Weights of a small transformer language model: vocabulary 10347, a smear gate.
Each number is 128 + 24 x the weight over the matrix's rms, rounded and kept within 0 to 255. Layers, rows and columns count from 0. Numbers have three digits each.

# up: layer 5 MLP up, 768x256, rms 0.133, rows 407-431, columns 0-127
# down: layer 5 MLP down (transposed), 768x256, rms 0.0637, rows 407-430, columns 0-127
up407:172163117134141115114132120113141132119144156118148098154125101142167099122167178134172134152127114129138105126115127089196136170121085125146100080166138093153081118107117120123121140055119104161148131112129178154121137146113080156102089097170101101128178137160156105093123120133087151133142169151147134169106122126083134138133112115130155154168159160128106155140123156094139140177143
down407:130143174133145133097155143142149130157129191117094135111117142109126118158149102088109144132143103140116149151093144055088140129119113144118089075107138131115163170131102143178115125113143157132141105109122096135121135146106143153175119094142143121117121098124141158133132150110108117139117078122121094141173101063203146153109099115092081094111115123165133093121122145123085126125141
up408:137131155155133133134138139130098140097125120124199114124114140117161131118125116152101144121120132106091137118159135171146131154128143137122113129070129099112115071094113123081132115177156123129120093123126130137139136111148162149103119147100170117109152081146115134134111158145138119150144151108130105132127163082103115102103111145134083112115127138108147139126078117156138106180148
down408:105185139125155150093131135163127120134152113160153119132114148121145150094105147115138155144111109099132113120108146142166141128169150163102134137170152165108117135120123112119110086131115099107124142113139130165135120162185121164125120121127163111159136128119139133131145148161129154100132168134110105111121122119137098150127113110120116095084118155079164150143118172144131129157089
up409:138135150148170129151150116173115135145057147125173126145143140139137156160108159160146109109119123136086120111095180131137119080124132129098130172135163169118097115152170112107140127141109089126103110134189138092129163122099119088158125120133118147194174146115113153149129102134147141138141093077105106138118102124122122129093148107146164142101131147139132129152153088147134118141138
down409:179110143114141107155141173169109119109144153133098130069103110139134105165138136127102128139157150131169117167145119179151125129156122158124122092143098141082142117095097145129116121143124151150101117106146099141157173156104088117144116118173146156133162116154147129121111133132168122127148139112161108143133135120152059171134121128165142168141108094145128147132099159131134082137179
up410:100124140139133113122110175137111172141144140142174129096132169147091151133096110105123147161099121108141133162122106183098134135113139100163108111149192124153153135118160150141134116104123128091111139088131119131151172125195132100160132092132086102130135112157114072137109135136152172145152096164097134149132105110172113136145144171136125108153101116131110112110152122134147166164146
down410:179121108117142125132080113140066159131080190129159117121122142084124143123096141121109135124112154126058127128101126159146144105122150132128134122175120161104132150118113137085140116110174159154130109114100106121162135187122111118147150126144091129090147137132111148070130142122106117157135101162126133083147168168120106142140093103143145170084111122114107143118123161156107150126095
up411:078100159115099073107183124150100152096150107126195090145118119173095150157122160145108150133093095123123185093127139177186103108106186127106130154139164135141124108104134172139157164179183075130121181158102103163157140166118170142173059114135151142180118133123102119105140126161093130116156133094130158069103113134123114135129109145089098121144078125154130138165150070195143125116163
down411:126096128135153093177062146169111110118172130171146083122162108172121139107129147115165120101121113144151147124087155119099113071125141084160155183139135066120130117071118137124168128138169095180192193093126129091148142141149123157169123135095126175102163135116152093102142141107137140160129098130141174101128125151150127179163145116121108124098125090117076136110116077165151099123090
up412:117155138146160112133131134138177126101115133114143143117165152124109131105122118124101101159170150130107098112121098075118118103099144079091134110131133162117121100131138147127164084139136059151147108180166152109119135119142106136119121108130134120136080126164153098153112144120098136099166124118148126113153118131125115150134133134140139122125146156129130140111117104173112149118148
down412:104154146140079120122123140122097153128112161120122152158155082129152108165111115119104140161113138154105113099125129126081102129137105123132140141135121096115112152132150134100131087129039145109112116123132127147159097104152148115130155103142111121121125120128126156146121131116157131136141133145125164102125149101084131127131117116185130109161099172137121093120125074151090102113156
up413:123138133149134095170114126125085128173106096126118123116088149133095147109135156119098122138145129118131084141127140135141141125118108138093134197125116097140094147111093135162108097128130130144125088103165120137116118110106141105142155119121133115132118152153068170130139177135121130182137106136107119120134111129126150136141139150168139135114118108128130161144149124139135143154118
down413:116101125131162124145120137170105115145084079144155113162102136088132116129142117200138150105147133125165094075130073092086113126092150138128138098121158120121131105165143143125143130120098105106112170153137131134117156131107141144124125102099120108191137098135116134114140107143117132095097108102176136113129100131112111112091122117162098170122121154108158127133111150113162143134136
up414:084131083132133113115137188169131100107124144107135089104136140151134145145102136081101132137113109118106118153107114136139108172092091106130124122132189076086111114174143102106151102154090160126106133092122080179107162099091122110093134105137111118158126146159112133105155156122128079115109114109190089096135133095144135116156163111188143111099110088190149170197140126142133123139162
down414:064099096127149107103154148092087121134162129121149098142116109124192138150134115066168136113094114079098120124124132156098122120141131118157104138122139134149115138116122113157155144123136126098138144101109088141131102158133131135152143130166122091134203140102119136173170160135110098142119079089155136142119180119154171084175111170139144162182137138097117170151103126161094142133140
up415:158143118136123140158119169180157097151100131108190114163085125083103142111106112121116131122189121132128126155138140162106104156143125139137142097119092147126140159080125124099154159180123104156116098084127117108146130099132098129100102150144143120164116114129119067112142143107098128128090147093109133120130146141137079109157113117128133152117116149153085089092098133163118136125100
down415:154168133139134089115139127186155105109142146126121109126159104105116144110102168108130146151149154120068144079116121123141085179137108120101123134122080081107191124101113113152146131119118158140155114163158117117127138137066108144161116156165146140105097130087098162135150138097106143099140104117157146094173106108124109153140110121121107113109086171122145146148107119140144146122137
up416:162132124103148091099160127156091136152144145110153100117137134083112150128141106107144063142138182087090145129105132135149134124124105122155119090153134170161097102119188099177095112170141131151127107153132122126124132121107119128147088116107116144174118101157115102152142158149116118126146141123134126147143127140151100132154158144105129158155140111173148149115107149110143178141132
down416:114102156151079169092115132135097129151143135124114110079117147143166134129136147119154129131116134068143136121115089135129149097099127160169127165114136157122089113107145123130107143129154109141136109135162085108126113116186102149120167151115111138110149136180207121144092186131143093167121115142112128126139189112107169139110092111075116132123081129147111139103130134140135170083116
up417:149131144117142090113113118132114162129081130146118150170124133144177124159121102163145100127113106156133124164123164129147125132128128110127132171087164136130135123123106149121137158168149126140141135139129133149155112109149085176138150173176090129120156123146110175075093123150131092130121136162127137122145156107130127141121118156110159153157120154075127108127131125120158134085125
down417:139103136165158106119134102138115148089124117145123099154152092148106109130104131143113105135100109107150161084129155137146151137128070111165125141147137144142164120142156114116129117137127137145108165148144091110160133152097149108120181119138102108141143157091105104137083078141112158112149075117096170103103137150144157119133149138125141134116120135154135144138138137131141165130148
up418:114123171136115155136158117108149135083111119122112124119154116143164086144117138136087138105151108108170125124139141157096074114100103149138094117192109148138178127119086125177120122098136124156134095148088136102134100109083126116103112154154138176151122098107171138106102117138103138176109128114159152142150143138096139090139113099178140096121152128099081149090108116163170107120158
down418:103129082162132184125147117134144158125149150111138141112123167141161129135112161157128174095148148150154125090104108097162138136125133137126129128167118140153105085148147192092117123121152139107159140121111112099164140062106134097130162156116138119142113188103102098124134118184132154125158108104115130120133112119115143157074137149195168087132141110154073161119144146141149125128129
up419:138088094168145124127164137130144141105145120110169065121136108145145114136136104124079152146137098132190167108112117089156176116084101120128126144142093168114132134153131115161145129120127138111108149098119091128085114161134129110149173125098125179085089153046106157139129135123125128086116065098114169108120164151141114104108130141130171109108092109133129130147138116155174118145112
down419:102079145122139140119126124150165133124119125101131141124134124131064098122128142132101106147152173115159129104109104141149144131141092126103090091071125114113128131113156136145147094112155116180184122147146103144149149134093087132137121127128112145112112136120107173105099125122099142108137096104102098117137166145158153097117126178129095093090135177168134114111131101116114130144115
up420:109103100123146095146121127141112186100148103172192126130114131144110095129079130073112155138138096118148070122110119133132143122092129104123104134108136169132108132134106140091131107119157132149140108117161144102090153103160174102083147124105155187165136104147111121125135152124107112145135103121159125135152111123104172183112108083091137098163116094125127142104123161128130118106104
down420:129135144129137147100103106071111122159132112153138159126118130147149172138160106105142105112152138154152111113182119139126143103137136173140133159137101167118117118108101153131134153097130097125177123125158119096143135127189137124126101068112152136180104160117093113152142120161115154129118122117124152128115118157136129167130114141123103119122072142120138151094148113172156159086146
up421:130164155145160186100155160125147123149102110133125147161164126131165137116127125094087123142140097134154149115124126120098165192149085156147154130166145133140081130103119100152121150124145134144130081136129096148120134145153117108141139117151132106128109112131126143099133135115145148128086179147148112131132087115136108132146126128097138134152127141137128133142182135138086128151135
down421:127103169136127134075126110139113066118135077146107168125148110114104096098147100121111132141128110141087112109125139143179146161104117098139130135148132102124135151170090080133152141170132158116051082129169158138162103149114111096139159114139149101140125138156149090158119133137113132143116197088056124159108132157139090187137135149121138168106139140103179124085120131099091106136121
up422:124157107113122110134128160131144130127119083114144192124186133136167135105096110106200102108109110108101138124108160125115110098112183172118160169130135106115178104125139171099154157114098116130145145141154168082102118111138132105107179175096140103126119141095123103111182108119125128140109154141138067150135126121112176150134117178078135179116117153104081131122118098110102138121112
down422:096147153153119046154139121091156107114165197128150123110130142116139116122098093080147162146103097129157112104103200120138108125133072112124071149101101124115156181154132119133155150146138125106163110139117130141155152162163146146134137106116115117077096132103105141113124073064158115120097142096132096137129143147144153113173139136128118144178100155139064151127111143098101145099121
up423:172154109170123112119188126117132135105165146125147093110166104074109149134169167103119128111137127087128126156129160091114095149107132111161163129114135119134108187169126127159070101105093124110141122109187174065123109168107077131156113115141102154143148157121149109132161173092170124137164127133137140128134101122135110102131151117105121138164149119129102149137106107128138108094085
down423:193130125157152121132149134104133169143080145131120110142179161087139107163111137097100129140096114109137096158097156119155127132172128147126117112111123153155114167125139140129140159136133176138173171153115149118150150121110110123133123115107146114109162096137127155175152158131100149138094128129122099144135145191133088170120114135098120100200112145138142107132148102148116130098099
up424:144183135127081116164142129119140064099175125143154159140156162162131151129140169135121129149124122116143053123164095144131138106117128130110158153129099144166091166072155099152138129074144120117106133128111127130139106167118090115102130078130093112174165116090169152127176147114141178162153140124131127151131108099119149121102124123169159095135169136153096145117142115107122130102098
down424:137135099157113126110113115079093110158130123140119146127135152080127113083155127101153117157138129165131133118126129133110118169144155156129168124118115110164131145116110095119129151074130163106170151164121082165139132132138101095118127114120170135135118128160107107128147149143129182121192161121135108137147148094096125126129188112160099118145148117087144111134119160169129110085139
up425:109093161105055161119130097109120131146089162144146158125133161138106077126080126104150145132103137097138148095112146113140151167152096123156127127115125128137053100163108142141123111129119131148130150159106153135130110160124150137119158084142101151133122065159146087136118105166102118126150150133112130163145138099168138132117173148150078141164168115135086137121118150136102130107132
down425:085142129117095164130104130141126098135114137160128145180105123151121075145089113148139106115145118151157153134085174086100120142113125150172124108085165128096140125097128131103043133123077117122088116094123139114151120138131141115165141115118151117160101121170128131092165051133152134135128093128132134130109180118137135097142106125206144142108117134115110122172113161092141088138149
up426:120113127145115155112132077151137118100124175132114129104144125108124136153194155085167128118160097107148162133120146085136140128074124125138147085111161107137104125115070142118111138142161167131113093133091098132119162141128149149100121115126166070105166090112180154109153164101114088143159123125158099085169103106168104141148159141160136137127067109109129120154131140123149149154130
down426:122106091145127138123109102151108120142144151125122120116147118158162197136129124121143152110085151100109110097137094129120114149138128113131125150109143094111098126127132167128120151098175079118104109131099115180111115137087109156104143105142122104115146124086097122132106166114152134108128162121150111072111145126152135140146157169150150139134122138132121126133119139109095143108151
up427:126101152118105097171158151115131134159107148122105123149150163152096102154164184154146103153137141152137099105131127167090141112173097127111142141175126112155146094102153150130127136136138150146158110129194106169100158125167150159116124082126121139123133149141108129152099136138112109099178126122116108138124141151093088145150143078154138117162163127137125084109163108125139133147088
down427:143152131155105117096155157119131167120081120130094142128085116087154110127079138134108099132134133105140156126106154148119117117120119079128094093117123131171103140176151151154156168149125139099133114157136122123182137126152128132114073150166139101132092140148115163124093181112109138099133142113098101105143097136175131175160104150102098181128126129116149136140115114144133175117130
up428:132112160134105153121108133138140141152131126175121113180157105147164105086173107142103107126120138106114079117123168123133123118125148150121085162141113112130144084138125157147137123147124096168096084120129154112165145152078133104148066122105110149149121084110127120124109150119140107122150141110114118116128077147136150108132090153101185150102168111114118153169115119145137119092105
down428:125144126119132113142148105127141107153098144125123153180110089120084170153140120105109118125131106154140104143095114120152204147175108157137088147138154161136116170133135087091126127146140124128143136117177115166154115132129141110178168167120143133146175147122193155131163142112133130120135132137131131171119069103151081115115167127100113129097124102145142149134129110101128100119145
up429:137156111087160127094115143091110147142131095099167140111078127115104125103182153127147141140118115143149132092157128141083096104086144097124096119141123115151157091093153148112116118134149117114156140165100146133071189139107099147152149145107118140071133156131132081085135120123113183111136131117165139123099147136126112159162144133153126140146163138119141171162163123140109129122156
down429:124137076121138146150148224106105118099125112124134143153094132124150139115150120149195120123096105142095112130137143114121134122159107122116178181125126115141118091116111111119126103122106108113109152091136102141124146092154172106138121144115097102102125124151171134102069124100103151110120115144090121168114146114136083166121132098142164119129106109176111151121119134147131120107101
up430:093166112109156171097167135153104121118140161142145118150182155133119123113136111070113135152147115113119159113120093129102139150119138116145163125163144190136114190133136108107155113105146148133156115167125133158106111132111114144129109160093098165185127109153151121122143141134143141127154111127085129120150150158109128110148153119066110122162089104127143174169119064130112121139147
down430:065137095140115146155177153142132128105075127156107152151167159148110137119110106108142105138133085104111132093090110148135138141110148141116154113114097165156161148102111086142114115129129206154122134111154112106116156129108104170165121150111115107131143141163142169080121137147164128130196092134133115111122129139155113153117113143095149123110115138117115104127146108098079091138115
up431:138155147116117153110162119102127140113110094103101169111074120104091138144106139108123090100094141108091100162186145101151152138162119137154114101148136141156120097171117066139146152132106105150136111145097144062124084153117125133130105130136133126139124135125152130084110081128095148144169149109101138172136109088120144117135177120122141125110112126128084136098134114134091139178152